Part of a small language model's weights: 8 heads of 64.
Each number is 500 + 50 x the weight over the matrix's rms, rounded and kept within 0 to 999. Layers, rows and columns count from 0. Numbers have three digits each.

# layer 5 MLP gate, 1344x512, rms 0.0182, rows 140-276, columns 96-127
469544416536492534594549579506555516536608532545533480522486505534460520472463605487463560522515
420511511541519483476457591524512432530450636521493477500472482485463479556428500538464469526424
428634488527420437576477514462439522479486488455523461410476446466471486460431415498464506522620
460524442523504508502490387488523556490551533515517572516606501466459489420516529543598478506498
485535469523555478526489553478486476514454561475495484528463478489509508506504505542523491458520
515493513538457475530553508531599408558431517500563424573510430574524560478567539422520448547512
493469585570480511460562557478477452546478475550476418564404504543529431537536472500479487567570
527582532516540518488462509504477547544501474457548571602541451542518450528550572493522502583512
422601583545437522569557450500534476455435520521471479537443428523590543517514523533541452510548
446473453589496503459559492488414466472404521515524531447667510618511489485552579477458464468450
365515486581578554433554482506421568433442567512518516501545553508566455493606451477565443527528
472466549501543526563498400529513522489530499507521474620536567552503489514418472499563409444518
473577496535496486560529494497486394471531533492508476426512471478538571549525502524473461563542
462559610447472612543640545411461423423499475573469447533450498598472453485409522508487525601496
457550497515420546510523461468516572446535353560465491521540556546506574429498577514600516556479
477429479531558606406449463579423446568537526425494403540564470505462495486530510471482576453577
643554492528572554509477535435496504491475549426453583473456476577551507548570581545502505547506
462496561534507482611486551381487519487536552477562486485612556533466495380477601520499457601598
458472459478411501476600507345454432420539571414502476444559405609481520527455505498531577528614
487501541553413517493519528371484575505399444485481430580471563554430583524513543608615509503479
480544525457577573546452520473533440428481492503476553508460459526554559517473558547508374548507
517534482497381571526501445530513562486508479536500558564546464590497437475519490466554558502525
571549499537572576501550459527376585462548516520656481478566492595454532524480517419582469507494
496569496487451570444450503546454595539491502475556480491400562536521537478518479497481440587517
437522500556381538495561454431461479421555465468557450481543437592506445594466525451449426548558
490499457550418534521558572561578517504502530478461442526470407489534477434548555529400547515479
473525547471460419492474509424500434494415502527479405569458517569481467435445436489494438420429
517477445545563562421602518494466484498606515498491460612534537558498534480469487452503407417431
454512541521561477512521540494522500570591587502470576498549553526527568487511493509490394557523
495506481456357564545582455436492578467460438585529493513494573525467573532491538515487472508418
532542480528538482579541485547381456574416460481520489453567519613546574529483435586446465475508
522455558418434451570520521457523510500527430470477491561510505434457449478460466511536575506480
404546431410506541572544529444546493533525468408574522419461596504552549541487398433509482515501
459583507432479467479517545504560481501357459550557495444462456523563561528493538473409498495575
460520404580576517544602459565534463514552567498522576415421463451447512534471465512523493463492
472544451558513518551519523457638523489502544542471517388488549501507587568477562508431488521511
534525458443451423555425492500536486532460548479584520408429558497536474540520483581373474446570
416576525438488503442473562502471559399436454496546492503611504565521541484546524564501463443423
501484579452546586423495525436438456464425558652495502540486459599456468511514578497546608648542
464509471495531461475502465443520474484504552487482512533573462583496494510523562582508457422487
567448558493536610446513427464469532464450610509489535497452457541519522446502584592496482462601
493486578465558581437524478525459507508472516516538433458520495451486452418526532558558413505628
476562494494525577407464433458441525445514559472514550473579504464573500506544559468476520529479
449473516539599509526558462490520470522539588648490483452447480497611513442508510615453530558601
493486538502430495479464444545511428439551557532516502513521551438531449507474491555639513432548
475497478480523595442470567537458563502449422470495501515535511533585463585471558558565454543472
431380471563488576519511484526462495593435571457469530449555438482540388525458500620452479468562
442568558471482604453513507477416520529479474574474482540543508466480495471458495533551515540489
437457523561569494504463554496472532483556527452523523436577422507552479424463472516462473464549
461424536430522492508498522497431460554504554542510535482535449531491439516495496476552513518458
440620471465502514558425546459524482464462416566498569487512532472452523455377466538560575599475
389456569536517438508481527472482547545507474505467517554447561527453499551489509531580461500561
456516444543577543519513523508512571436549510510495583542538488550437545486528535543425541569479
497511478516375538513480499495452477384445566598454518613374528541450497488423557551560476607485
472511571427533505513569474424434506505482468507507542465469458464572502488503552514469512514535
485531570527522531425628560498460404490464495535667496526421567439471573497528513562520411573566
494563572443498494507494514583616482524522512523554509513572467479599666475446620482566560468495
337524489505521443509442495470471463507540433477497452485525373453581534493467481462488549437524
408566474548528572532511521560483516387528472477464607561496625465339529529471533534543491560511
447534470461571478491487533487532543500535523513535469479459483481471527416591461500576509576555
521456558391418517483659546517467621526360447496473456533529490499472590467533605463492455442533
484477566512501471513470424413522449457457450523550483548582505619499492414459494607500485503443
506525591357546470387451552507476595466486566547438451462583553542542564493433575487526512412577
489532462509497597522542463484451491520567501551490509479553500514451466521448477370455445456427
535463480497474538522427476453551551478521462572492483525480481521493553542539504517523461506490
528591375493521510528486447532487533424452431493497636597583483483432529563413458478591431537563
573440533505481498567400401525533566501442433482515547514534506512510571457484524488468490507515
416535471518515506520660578380461459474458529538608538467505438593530498420497428588517493471472
529601457589467525506542421411582448486468507474452561515534634454554543471462520460516455539508
440549476508515632565468480532459515530512430573463537488577473483501479518520565543448485487552
522515474526560534479560498501534530458456485519454584439518449478593461483469465556448509390526
541564479591430535476549542461486518524536480500507515507472529438546399547460458510545581578432
587521524503537461481498523524606483513466478609419519426370543487521448545538524562522463464573
482435650479527476485582418525459451453448469559517467504509474518450500415437500402626499516486
473459488494465542533504555390444534455474575502505617555682483504437601464405551552583404558583
411513571531515486530458489485493444470484561475546460462539503548499514470556500433560409473503
504516448480521552495534460509515545558463521567510515430522511549576542442450537550501345472534
454568564467498651509560454456484508443538492529495447559434445524510501531529546402551482478546
528457517447544552475521539539510421520478600587454521497460546562475468477434559533474499529519
499485546520534482557572546499507539471503488500476466570443492471547544480562495524505421461481
418583496577509479478502526485545502443541471497515529459478566480511536477531605523524505441486
469463544537457505626452463380508470443547498581465521483566410505592536489461623512571452459530
462470581383472483570476464395491486539493402556480546540484428491553511489545510480451561525518
510547477535461522440427453468481465536425481464505479556528491549477449532503567519495534505539
466442438554530521417557497506443528492568640498530540431432459564543469505530492462478594436503
520560581471539571527527469498468574522521495440523638453530497498478562524432531508511433494530
415429439516469496465589507429524494451464456499483551523504406505565524540488478486454522594489
433473405473518565543488560587540581560461490517510516458467467498490484477517501453583473473532
379509503547538506463570587523563516501534543540517448517421465510516448499527507445462589533454
467537515456470479508547557436519478449474518477492475473501467575469490491514490528426517506492
395527475590550569485500472448464378435476466503469448453533543408545479485543494484525415467530
548406498458460584484416554523467473463473466477422649529546517615507505472457471601478474524557
392479481527518570493459526565474462480552561608511490482514490509517500544470505499580491470573
467461460550454441521464560600516491479476492552473565475567543572428412538508508482472523511549
468601502475545555538486467542490514383486509554546469529476514449553522427524571582489468525524
506510451482475434459580523407499500500549509486479455551562532559505583523582528568520577590466
492479610425493501481465427443498563476534479438492422555461565565430466569500465504611436481440
558462446563465567519457490526460516541563543446636482444587501460570506508588583553385542523540
526430527570540493516509445494478537391494547473517527528575553468462447559501528590532550547406
507511521615493530433439589493564501488480581488503509606563508563438491548506490495503452455477
560533459521458497516580520492492592429422428504521566539518486617496510458470488439464526464537
527510526491433492443517471469565505503494505507459483568522518494544506467450527610526488450523
472434543475509559385502549487442555501467479488495574529488530528455541594535591521487499600469
473582544546445494368424582465487604534514490590495504437446415593479510484477497443482487597478
458546453526508521546520443447579575568568465438481535430473495486475525542462545481545409501476
492503518416575527456393490496479483487466637519430470470476517559591495530554528614497533468546
511498578470471510507524512507459548432476472486438440477630464520497503510489493562427388538525
473471461492460474461458611494526605521496508534484454539547508469538489487522494506515443519469
434584487469478539519501432489522465486443631569505532459505507447479608534495475469523501565502
514571423586469562459522542386482541519534523443550486526512613519476526454566503466519457578539
488523602401545468593506586435473567523621356492518530558578506555605527549481548519511535478523
424516471528440494524536509480487467468435577668507563479494540526562549483546606446475490473584
511465490520469534565505507526531517448447496518501435552497458472507540468514516555520500470504
392505568417473536530483550541458567543470448499431646455512444529502539429497606580543539561479
427522461513477548593472459532544480526467455567433549463489447537513498494481590579458429561539
528572553425495551458415494504518417556558371505542529497513460562557532580471523532394526539520
590484520538466513591437544436441481419483522461481576482526400522491476531444513553508412462490
463542529468540585524470471440489411469483488457560448493558457529514512496559492524505521385508
476528541537560522612497470490511463478615496477496475524400521468557422615499547467509492398457
511508501538431574345531579497405541446472533579479595490549523516491482476462571514446508552588
542547528470442468471564489494517473525423383548535510542531501549409526465472464449502465438469
481592475475467528515377491517482538440464454526445498563578564513409526580511462458497450406566
457503582479453441577479433491450611588470516538467621553542581425486479458381485479456440549517
430662503521462510552566508524506488452537486463478461579551444494474561589454508540542522515522
517469409489463592445560539583520521481482483643437550558532471466576473485446562516449505433493
481465465521513533517584570452427487555457626505537527455542507598521529453452575464438495573543
420489586546452447485498567464477552491536574487542530465480543536468476464442493423578490446560
492578489560537500458540549435470479491462448512525583500400434603541489483533562463528481529548
444600544429507456492613514507638494546506464501519484455547481368535518481476561408525514521501
542499478484520390516549564442555489469512445523467501468475470453527490535368534491569493508530
525420569578460523592518461513454503449481490567539525475503538535400503554439424494483399438388
473466450461579509471426506554442510551540457534492532479577461484562468505559387479473455527562
525460531403454523534517508483510439472442530512469552473515437543474533484469532470432444521476
498509516479471544566477514535489512497467543543509488634491445479474497475507580502468383536562
571432578501489468403496452484497524466537491493532391535517542495498514456555566509591592495420
492524533572453571571449494474391502545533486418531473572634430554527515579486530531556535561508
476409571482538493623565502504451436482485556575493367378487446634478554457452549483505505435437
# layer 5 MLP up, 1344x512, rms 0.0186, rows 140-276, columns 96-127
461615499456411435441485500450500520508491441524471393471465453573505459525509519471549494596476
508463426547539521484513512448433511545498501525504509560483471479493453499474397550438526419493
481535456494464454510431558485602502471477488406480501462527560460494413572539526407436489554559
509531533444519485533524492519473505507552464558483577544461572436491505467532521518603517540470
568513602553500462468585431528526459517406486487467525535470445477516493427554513426466478544519
526452511487495664434387535551489605451576559502431503557453503519444489546619500463496496440471
540529488362476603472524476528558490507469530551533516550500539609513517508474518507527505512461
563533490482519508594433474509536508506488481461544486571549479471514444494574475520505485528446
549569452626494491542457444480571498583463640581476536478423510539566551526478463452458471482522
437507590533494510498437486472506586491545486456490493603535543426494497443453492486460435606458
482488464510475564536470471537507493481489442544433410541425478431548427457423615492467578478527
447493548446581508525440542505507554431505520489461523601540467481481547631437450466457468445503
524527447462555513513534488587500579475492486474503541561521531561501447508431509503533500613493
472514486567479473566511488607448318467545542488573534470431543490516552534424525350480458506539
463484538519503553503527499502526386565494587538461486429432469523500376421510482503439568514539
579453479509488509533441462590455619492528491446510493555495475458526457519497569554523433513421
552539468582545545542387468365508559451599475458451487515564416473512486526459527484539446463452
486537513419549503497510438458522433526487538579569488540516456492437454567468545547497390492568
482453580455455600455435400561557518495442468573481413455477589406461436495589484533541356473559
534536499483499592571479567428564607481613526484618483517526471497498506455530569451508502493512
467552569492541378486506506469418544493416414560606445465561452501530443495508519523494454480455
600560519537419414537416463577541548552525444500495580468544522545507437509536417489551421528461
498521476535554464584475544530498540499497537555670557410649476555411512417503525508488495483437
481499457507566531569451468482530482457562605520494496556512513485505486486445429523537384456501
522430504547555505421484507439506598496613527549486479475468598510465484498424513476547528504550
507408467569572528508508534494386510579509570457472446514472470539450481445494448515494502595509
539468498551434532421537446615515384595437474442503454507505493541506441552583409553444540491617
468522503527513427487506466519393548495500418435466431516496512481561477506482540469477503495399
593525518439527461408490459546573560438536483507454562531517531501458467461552464552474524459531
514469400496546440503475509474529513499474505587470519436470599437393417569407495366547480415499
526513515511456441526490466534413489495556458489479492519547494545437517428467434501465546508506
423437520421441546494463473547497538429483522616542428588494482521534497555470532560574530511502
479489472535476508480429540469442579493547522533473472476466491532478399529536445480538528510534
423536524472440537554480503497539496479583550471478547456459411420485498525494499532446454473507
487457476505530474497480476497429531547469484570586475493443467479542472456515497511539481557447
527507568506527473536540507455555464510526374457560521524547523501499461498417469512491505483548
427475420560494534524541430594534487618589581486512473541526574513467591459530460484427507512534
436451556618458513440499488499523534566406526500484532489423448539365516541553463469588529541483
489630525547482483488549504560587490414538567329631481606558536455564584490497487480478545515599
524402471565515463436521466447428503559518535486497393469567500545443498443481553492505528475521
555505599447466496506576443428460456531479506400467478459458502500428474465410456452517501484509
492592594580511497546421392516549554426483466513512539558533512509394557429391516464585465580596
496601442532534501410386483512475450452478552474521443480569452464551499471482537506412562515548
506607481447379473483514431512504546542533426552545583501534511455436467554456526493449528432506
477567538491462573466463567514483469491443468506517471491470421492601464521482480567464515563579
583424492569515496519522496529538522594569536507500435511481589457501440466517491474493559450604
493514358505511525440519449514506483543530478500473510504446432557538420576417556536528541537464
529542449477480575442549463459587534435531575535463546431437477617488505580432521536572414540509
516533406519498522533549590471603528556532415502553519516513519513466462508421564536492443508475
482462508315530466596510523455527433466485474484597488370498471512499471425517589576468600449522
448495475559494495435599561467478434578554586531445497557426542466469454516469527429550497554557
476478503478581503554434515486456548504491498509439466586590489516547473525544510516567533411424
572413522460392582442539472421479459581527498484474531522512453628563468472486488386584480442527
484450494430527473399507590497550529598495470476534524612578606482438580519448398462443504531486
549491520486503540539476510543486490493430574568569454502538517517437613500535409452482485498654
517515455504529578425535530446559593505523518468460507568557527599491612488500596497490524603481
517384480470560426513525521523516512438528449465435441491547556488362518531548403535580538383435
510431560471478519469494495618516484572424460550434515551439481555471454557469489499461526596579
625527463580472599388469491499466511528463516466481353503524482462515536443509555462561495520474
435430518522512504508439517500478510565487453547412492551593504501485466450518556527611442520497
547511500510561494450503462508482434540538456497564612436466506499511428495466492462540546509389
403468507561414569452494495467447547458577480502481516583563546528436500641527482549527416510493
422627393594485469413551607546536472592492478397528485436448426556589424584567474488423493524425
543532510463485456478519491479491475528442462463498562530519477470506525621541540531496404542468
494491548558524494581442452516530527479424513482483478489481501491499565476555556493512456532478
556623548538501368549502547431560486423547500448520440448499458508529472548448517417532527546545
499492443509543478512618590456516539494505484469565590504518460503476545476541491518462461496513
543557498491503495458552492573568490536466608496542454561518448519456555526479437421449490590477
518517477388597489467532489481554632518565484546361458528507464511469567425533578522562466492521
605536441507535470531469525443501479468529553466400569519403526460515591544496520430503506511443
556491494504436449522494465465552507538474461479453463486474493434484480477441502526524463602555
451481496542536609413482449499490455489553550484489468486427513473602494498532554444484585524465
517530467526564444524496369418554451465448459497417543479454546504501539518491469536519417412554
476521586492501433568459459453543429468555481410544393514498573507493405483487471497485444520478
525428441477461550502512613433489554490427450495552472591615508453476518522408534597521458533566
401557517356433480463545469489504484498440491509519488481521468598489434439480472475491440460571
498487535532550458473510549445497477520543499531516466428440519475484460493493588456542541486451
563487477476440506474495516469564536433501571548519551528485492616532526483464542525547560551451
460515525420498496429553491453431519489581464443516524512574479497561467547509459582547495525496
530464482545525482426446493524541514489574610473491471457561553515500535526491504452476454432470
537464569415526424451538485519444434514546515423392524484468544531519430525511467558546514431456
476387528487501452487482477436454457570527558431462520478562458581527541544478479499423526523508
478497478546512543504507523492482459493428510560573455495557400600553538526512405438483473490542
515411408521379443484492483460502549525474486527489548511492499530538495501501493503442466590472
538477567372459478449590594488451484482432455483449501524492430623402500522591457550484531542359
496521532514509477508589480476548508505569462476481411572549465393490451471438481499676483576505
578484545480518425481486471569567450576569535608498546571487556536508456511445500455550455512453
490456497559609492496467469537467431537490550483448458457565486445512523377546434435375511423445
500465595454561525505492398455488468500495544424504497440505616586541448467542459576496488514475
438504524549568589468476457489514541469560425471457445501505494462451519504474484500529497507475
462497481486451390456510525549585522545422460478488451508443627516514541495391538513432504457428
480440462557577528538419518515506576492463468491495582476576412430533488591481515481458541475475
556470449442447457431448473549479406506514563574486487507573513483503451514456521481468463508468
517488452463461594500499480483449576462584487512420446564484488440485426475497444569453469489546
495543493525512499555432437472488572427429477530538477515503512464513519526473542554504446430470
440437516575489618536476490582448503539495485555459518525460536469517445345428569486535508438520
481476522464451542572471560550565579353502527446523537576469518557424420487478577561567504509494
448475562475541491511455514499445416538545463393513540429482590570519498549547489544495519476560
516406516492422486523561505541500571430508486558448424534531573537434445533551489495461491431443
478575484544481596557459579484592553452507498456523510466506602475466528475499523523437440464420
525529423496520509538582553528616541422523366414520471579530502440454441526487515466523529524564
438511446639516570400424497503611534438485436539550435584585532519486521539529518534536549610448
507482500482542499443466511506518579513473476469502550500525540495520462551486510535396478532441
535338492411582453495618520402479444550536642487569487480493641443571570511506377488523575495521
504566498417467520471556478446492440553581585445474502422512446551508427479419473527574416520459
503442463552527486437451528548574493547474566497484452515403500528454565525562585472468541517498
506447445513469517404420479537553435506553469481531365440465540506541541505489471547493510417528
510450431544585546466357616471501396467497486555482512540502513520521408417562511473531574449483
569565482486431505570472405520459491447551580422535612520401590458415560564469510550519557495453
415526509499534483460388423455497476483442484436440523433464539501516409530486467515459426432463
535430566450485484505464440589502494567498495420514493441452554494481545587495490479431486473535
379613434490548452607489582492420429518520466559465531410527437525513513410467445478342486471514
392519551447514490476557527510508513474518468473475483501492434537553554470567507424471491467508
554409546518421544463471422521566497422418532494501549547483641493490446593521456560485414460451
500492510558564513465512480512597484449548602493486538486456504412555466517452517445583542485462
491512529403519541483564459505490583576476506552423490504464504444566562500461489450513445561494
584540511461434470462470515544540514565471530483469467513502567530467524538425482512526489498472
564465502421513503453481444450452531545516612514491530537493513554399474490462436463529424482385
456585482530550527453516519470483387428509545566477436555478523529522522523559490566453484494522
512472521468596528541556527433542496525527484545573487545433443580529539547570537514564495466445
441447391553657471475434439464514563517570587462408544448534537460516506477496434517468569427493
392633453510556505638347544445495482429542470444549490547518548426451487621498478501514436424560
506489560521491553415544539515475494537521496567464456513446475491516452610512575473567532474476
562520520418466514448540591528534440481493492535517543530499483568524504471480434546453514469535
471550429516559470487476556564567503501588426481450587455400416461484463583482490561549520480467
457407491512453466516660518498614492394593555449482486536479533544441493549567504497460488590490
481464460470496448510503547468472487559495598505497470436511512457497457571544507611491452453568
524604546509492529532442466451511603478511461476516443527447457528560429516487527518514475584499
475534480500528485439486481577548466543582525537478424453513436497510468538466513590514547453422
562476589495516476497467488494558518445604572486505453536453498507571518494535501517554605445526
473463512456408553470492502569467484519468503474498437494563544596524515489466450517454438450478
488441496547484514511483522470525528582492561521456458540533524623540511512520531544561496491450
400488424546498539432532460513463495546519566460460446567543490471533496552539478499550525437524
526646527464479577375503539433477557548489446566482530455557510488475515538535504447503547519524
471569558547420503535490477531542494385483412516380576552502388408528570468483444436473507465453
417447484588480520545491444585469488480486468419506461482506455451577461486507516459411472542438
526471519512454495474462434501607525555498554564488439466401579501547454474486411538477420484531
# layer 5 MLP down (transposed), 1344x512, rms 0.0165, rows 140-276, columns 96-127
431541472518542536574524483508521474559468522510495477494515508424578460574477561459524481496561
563459423484465526594532476503456516466554385442545519525533521546483544502467575512516495536527
529446476583590489550591428549554554529497534481467518535492515511484542547548516502538393502422
526524453564469422514365559436574555495482505498437497573503430515542497478478532503504525502487
510483449454501569518445518425479601494510488468532471572538478577515547462387411516596478440512
423473496501460561528368595582462489533519522507490458597487411628506441435523519469479483420517
563470524496422504438526458545574460529521470529643514522484515591510427603560526478471564552511
548481479473482518522483471531513409456542573530523467432434550497455547446487470524504491469499
530465369613519436479437513494556484575496573558522637413522509541523518514463457473499432513473
470493468477505506545569551410553430590485559552519456393575498532494468597492487418564503396568
613452536474577487446411561547441455527512491585444460462466482531456511452473484433494524509458
540537571596529492446531520435465409583478506532534470493436457557476638376545516598495483602476
438432585560467543529430413442537453533510458441480504560483375537478502493538464516564476448440
494509500472438528464444516501459626574556487474489509402405383482447481375526474546413439590476
466482493482446435476471396487479521458458584606507449475485595453452459387486483500584549386472
479575539522546394485600506440546434437531521474441512479467525499478508511517538492597514514490
475483517544466530503595505503525421551467424532631454483550540362451443488516451464473486491586
506494581512469553504500511554523523506539582512444463449499533454539554410424562515512490529498
486481636440538454563488495679526514494381509509503523560423476525582519418518434618563485438481
506503548635538398499578486582504495495444549522416538519534498432569488568435521520558479545574
542466504496373512488483507576503521478562504523507500574601448476513567519576461538460508479562
497475501512541375542500641430545490590486493468488600448474543463509525524478524540533443569493
460456548479449523472470574527532502500550478428474493446483527392526504485484468599421536558500
544444526519543393467596525416494426583439544562467542491499433493470573527492457501555539502514
457563425523486545531500560481556474469504510449506569469569486496482562569453531538494528572480
614400551472577562425485403592546531520511446505520584512451508569418482556545481487528494477482
419550523509482430514519571464559572467593453478513525415476508480529538465491520444508474426344
474574533458434498590382523545548543499390476470479560377456559488461502571521554573512573508543
471484489491458524561509560512418554528468455520527451481493522455482441498456429379542454511433
529554427539585444547406563583513491477515505524452517547467433479577451503589472548568487444499
471509553458511516459548525484564509450494470482438501551422460523469374624556523480513525513540
575496549514472387513421371345536418507522497501538487534480478573491466485487537563530468551483
482495555501559433502546465546451382484480490461559557504539494415491528490526489617469493554550
510483450538574498533508530517523476570514479614592503472468527535533451450495500433555546423496
518613490502463495502443549474508412521477511482440445560587493500556538550522532448412514525628
414510444536463550485471472519531528498437528534432558408505541437475493617475450506554525464474
607559524498473461501473587432493535505471424526447503478435457437640496513501561494673452490420
508531600587542504482478553491446469435465480437462557498575421531467566502603538464538514492404
497530449466504543500519578535552436443518427511455392548557539432562535473418579462478498492475
394582491484471495523494508595600457415541462524424540507491487413559431606522498471543414543523
548546423530549444532527455510586458457523411555488552548469490475584658470545458570556519487529
510483569437515476559421475553529589555577570536498449436551446414368508538507481470481603536589
496498485414414485542450507500579531524485415526451463556489453548498418500473531540510433436495
555477462535438494488492534526433440549412498413570437465551442469494467544436485482536423454459
454484495566524611481526463543505492507501490459426547590460476526484466563577578407468558460509
480516477572504464403483519430409584440533552477490509557447455428375513480616492478455533496440
558456618628573570523527591422495490470429564494512510487494426524482536510564470383455498527457
500595461489463579546531496364535505480517553419440486493467489498454558545492555524565468422530
521544579449501524458450410487433451464450570516457493506439579525538527525603437459479496549505
449544559608473469518569530422506484462413442466590419516450508450494482437469396442556658550476
575478592414466492474510441487527438474518332475570487446527473572440506465487444616487607428614
473519421508434513419543431484516511517534512527533448481444450459566523492498524481422422527505
486465453569564582511530583492540548461552478539453576553598467543318555453541470456444522587457
549482515534489506437463521550520534557521519518537496432445506436597541550421479600384506511454
522498556488552507483565510388445521436446471488537540471486518485530475503559469542411450485485
484581571506454514550516555562387392493454458534573471489444563441492449487476489497512462497530
505523462511442440468414507500496479512463505536330513607464505539494405459490538438495448473405
451556591496473527491562473557432454490507459469586479557533505525470488522501539481500435459506
442541529444545507532472480441498531492602465500406538530432429494458446522501519495489388508464
517537547466519444566503526516455523359438576502623562416440424486474502456415452450445617523508
531397479455564454480625448509562471455516417507443511519483403462577440594570530576631483490521
560371540471536474517471527519501440533543570441472450550487594515498456507520499538529546529457
579539448566453616496473502511596471529496537455559509471457512475446429442536492575545499477491
522460538526422512472490474483543458517539499555536482513464575446511486467457498447479536464521
452539484541510487516551516548423502482518536491535532508610544517516482535470513501499436529480
556508497438423549502482480554470481573516486577471434495448471512508549464466499549449424432456
503582468476485557519452434417472449485511502516537544424581489543529515494539504545583563492425
461601491587459518435477473462601499556499468534458466520509610535485498570508475558503504466334
502392556577512541523537493484489452437387490460488528528561426578476462570542451492567508472483
561478531437459454376466603453533413458510506482476469534485475527478541504528544463496457465439
481539536557547580523517598613490475482544517500548554468501484542407522503569443457464569521532
487490507461533451572504477553563530436412450506408476487623475600438487478558460549509402463589
461475562484535499556489554542520498556411563555523506489412515406561476459531614445426630592459
470553501478483517499355558518574409514516492499390510484418458441417378557558530503457446512496
509498557428508518529498487589505477515471430557500533539431468480528407577503482486458567464465
596530521571535499619435491479501505507535609478545443431549462498472564510509485461599521496439
474523446386496508563503446529484525574404484475465440449570524447480575474458425503533417517461
563533574497494541513555434489545526465551475575524530540538471479578478447465516429540411500571
480461526503572516465497505545475417505497604476524493441474562535444465495461496512463572554517
492516531520459540588533522456497498570405433550483496524470461462533456451472488583512585577488
454490462539467556559437518458541541550550470576596477527534505444467523466551545466488424576479
574442533543554628416553544541508503487554392462604523532551538558484477500528477483478525407497
446503426487538433592512500429529503479479433542483431505427459485522498476527502453603505427465
509518411493523546432524575525565481521537573528515463507515481402470486539409551476574510490552
405454444473516537554481457410543542517472483441653426410561454398435468500527563514535526463502
524360482571515467459491516528427443554478556552456619458436506597511573550490566528439521405415
510436512447522470517517550404537454460472513477470532518482417523530533611573479419481522481541
579476498521440432455602464495503438473495484581487534482440535482483474605457572524593580604519
552632442540470487492500558531559461453470461620365518433556408453354604543511480396503499541474
572437560498533476547559457496589575561515427581418584489424516470564445586492499431552524491457
471526454570564499473445557538528422503537557515499499485486494436544547530509471462566513553522
546617471578459516486492480493503505542439681465527442432491500402603655449458598525466422448507
433502517477527499549550507360564577484497478390520526529507567553474523485523435544549540515472
504517458548512538491510449489536487490449567453526437459471482493422534567450596463540570518519
510468511570491505461498538441457527609468554529452546390477440499470511553493422475430539492510
528515477511520480496464535391472531499525492481489477491547495521534480460567459540508487515514
490511474581493445483542520502463420571451534581471480450483510417542538564494482553395475505520
449558502491528412467471542513577537432508504579469484542459472469536466437446477489523426452590
450497542535573512521540539579470561562507533471441556454531479459580416561479501490473499448516
513569479534538496494537558512425496499535499521499550436504483486559538441477457560484589586535
488393475510537542627499464506433475472585555365545526443533416456481483464482417531510529547450
558450476437570476410400591491481440563490530510506509588571453539465525502427573390631504508382
537457535566464514626488516484549491523511546492504550457454513426536468441469501505546507428544
483453579457508422443520562355461565527427539541407484433487514508452618557492382516512540625450
486450435592489484560484512495516560435463440472508513554502510471552569477586598504456541531489
508531470566446484435550431418479487480493427478555428530564480414511499489469559483513431558479
552547569518487549523563513546426643426522505450417475465564527421586518580549518479393455577491
424507569474552522516375520407495552552517517576492484435414502443417554511476539484545469464490
413525455577489560489555545525482425533507538484549512585436474537556492450556515394409580499489
516445580414486448557472445621542462494490447496471536494473406436519486546449479559579502485451
525590491506433498451502482360590448350451507512542486553524519532517530505470482510563451470546
446565560482518479534443474534536446489560473455507516579508415482384419503496503524475508462535
496462472557472525566564485466475462518453495462501512558478431426468520452505425566468519526504
514550374629571520515526483408493477411509546485630454515565480518487543508429487413475478458512
519506466455502451522478489522479524531570440456594449487488553453590444539530511486611532538512
458535482426525439520443482473500461532557429479514516455501462593471494549436528547560557460542
470466476451568443588545474482480549518412494566543470601505487473462505490628415424465497447538
459486476421521520483445555430481505522468594479393450431533439536435555445483562482418537492448
497440450531492484523488462505537532518546493395526516487528504424458465528473488451532531474523
537447543547500534446562575475554534535503484612457598439492402452465538551526550517469485475462
607532595429399503564471460443481452532496449483520524455491547466606442550517513554563436461473
546399580432510491513604518464575491570497511487532477498517472596554516438542563550463536582489
483522482437561506619501493493474501417433545371572578517557543547508533471486464475477494494521
515541576504529494574524447424503388547504495480473512585527471527447523552592539395445554561419
549496506398547556549449524475657543439565531407451471477504536488497544470409593499500534548519
425529543487475494579564429554477477494543477444547505563506467587471450492459568531420500425574
487488464526502430538496505458528481446514522446636479443470538436445462496506501466522589440476
442514461490490524499447415455545501449502519513503383410530557446492561526470485493428517562540
507469469575505571557536466492332560503432560403557551542481603445491473526531478445524524519514
445603518425555481495474444426422538548516498480512509378512491478473551521575524445466499521510
497443501535481527565510442515453476436518521396462538459530525474500531597580500489425528597473
522502420440496499527504481513478504462517449546547479482534517520455571567566474503481480523514
458496551466406508506465554522476459499461445539412522567525452487562551514422517455504426445454
504633584526492468467524477553532525576503493521533419569488553492459565503475473518480431530475
448555408407455571552423500445499485582471518502426573554473476525443489410468544468580392492517
511582527428513424447494449436531511509469424476501552547507504468423530489527518534549434499492
595560530480434458558540493538359411493506454465501506564517478516391534549463554522505499484506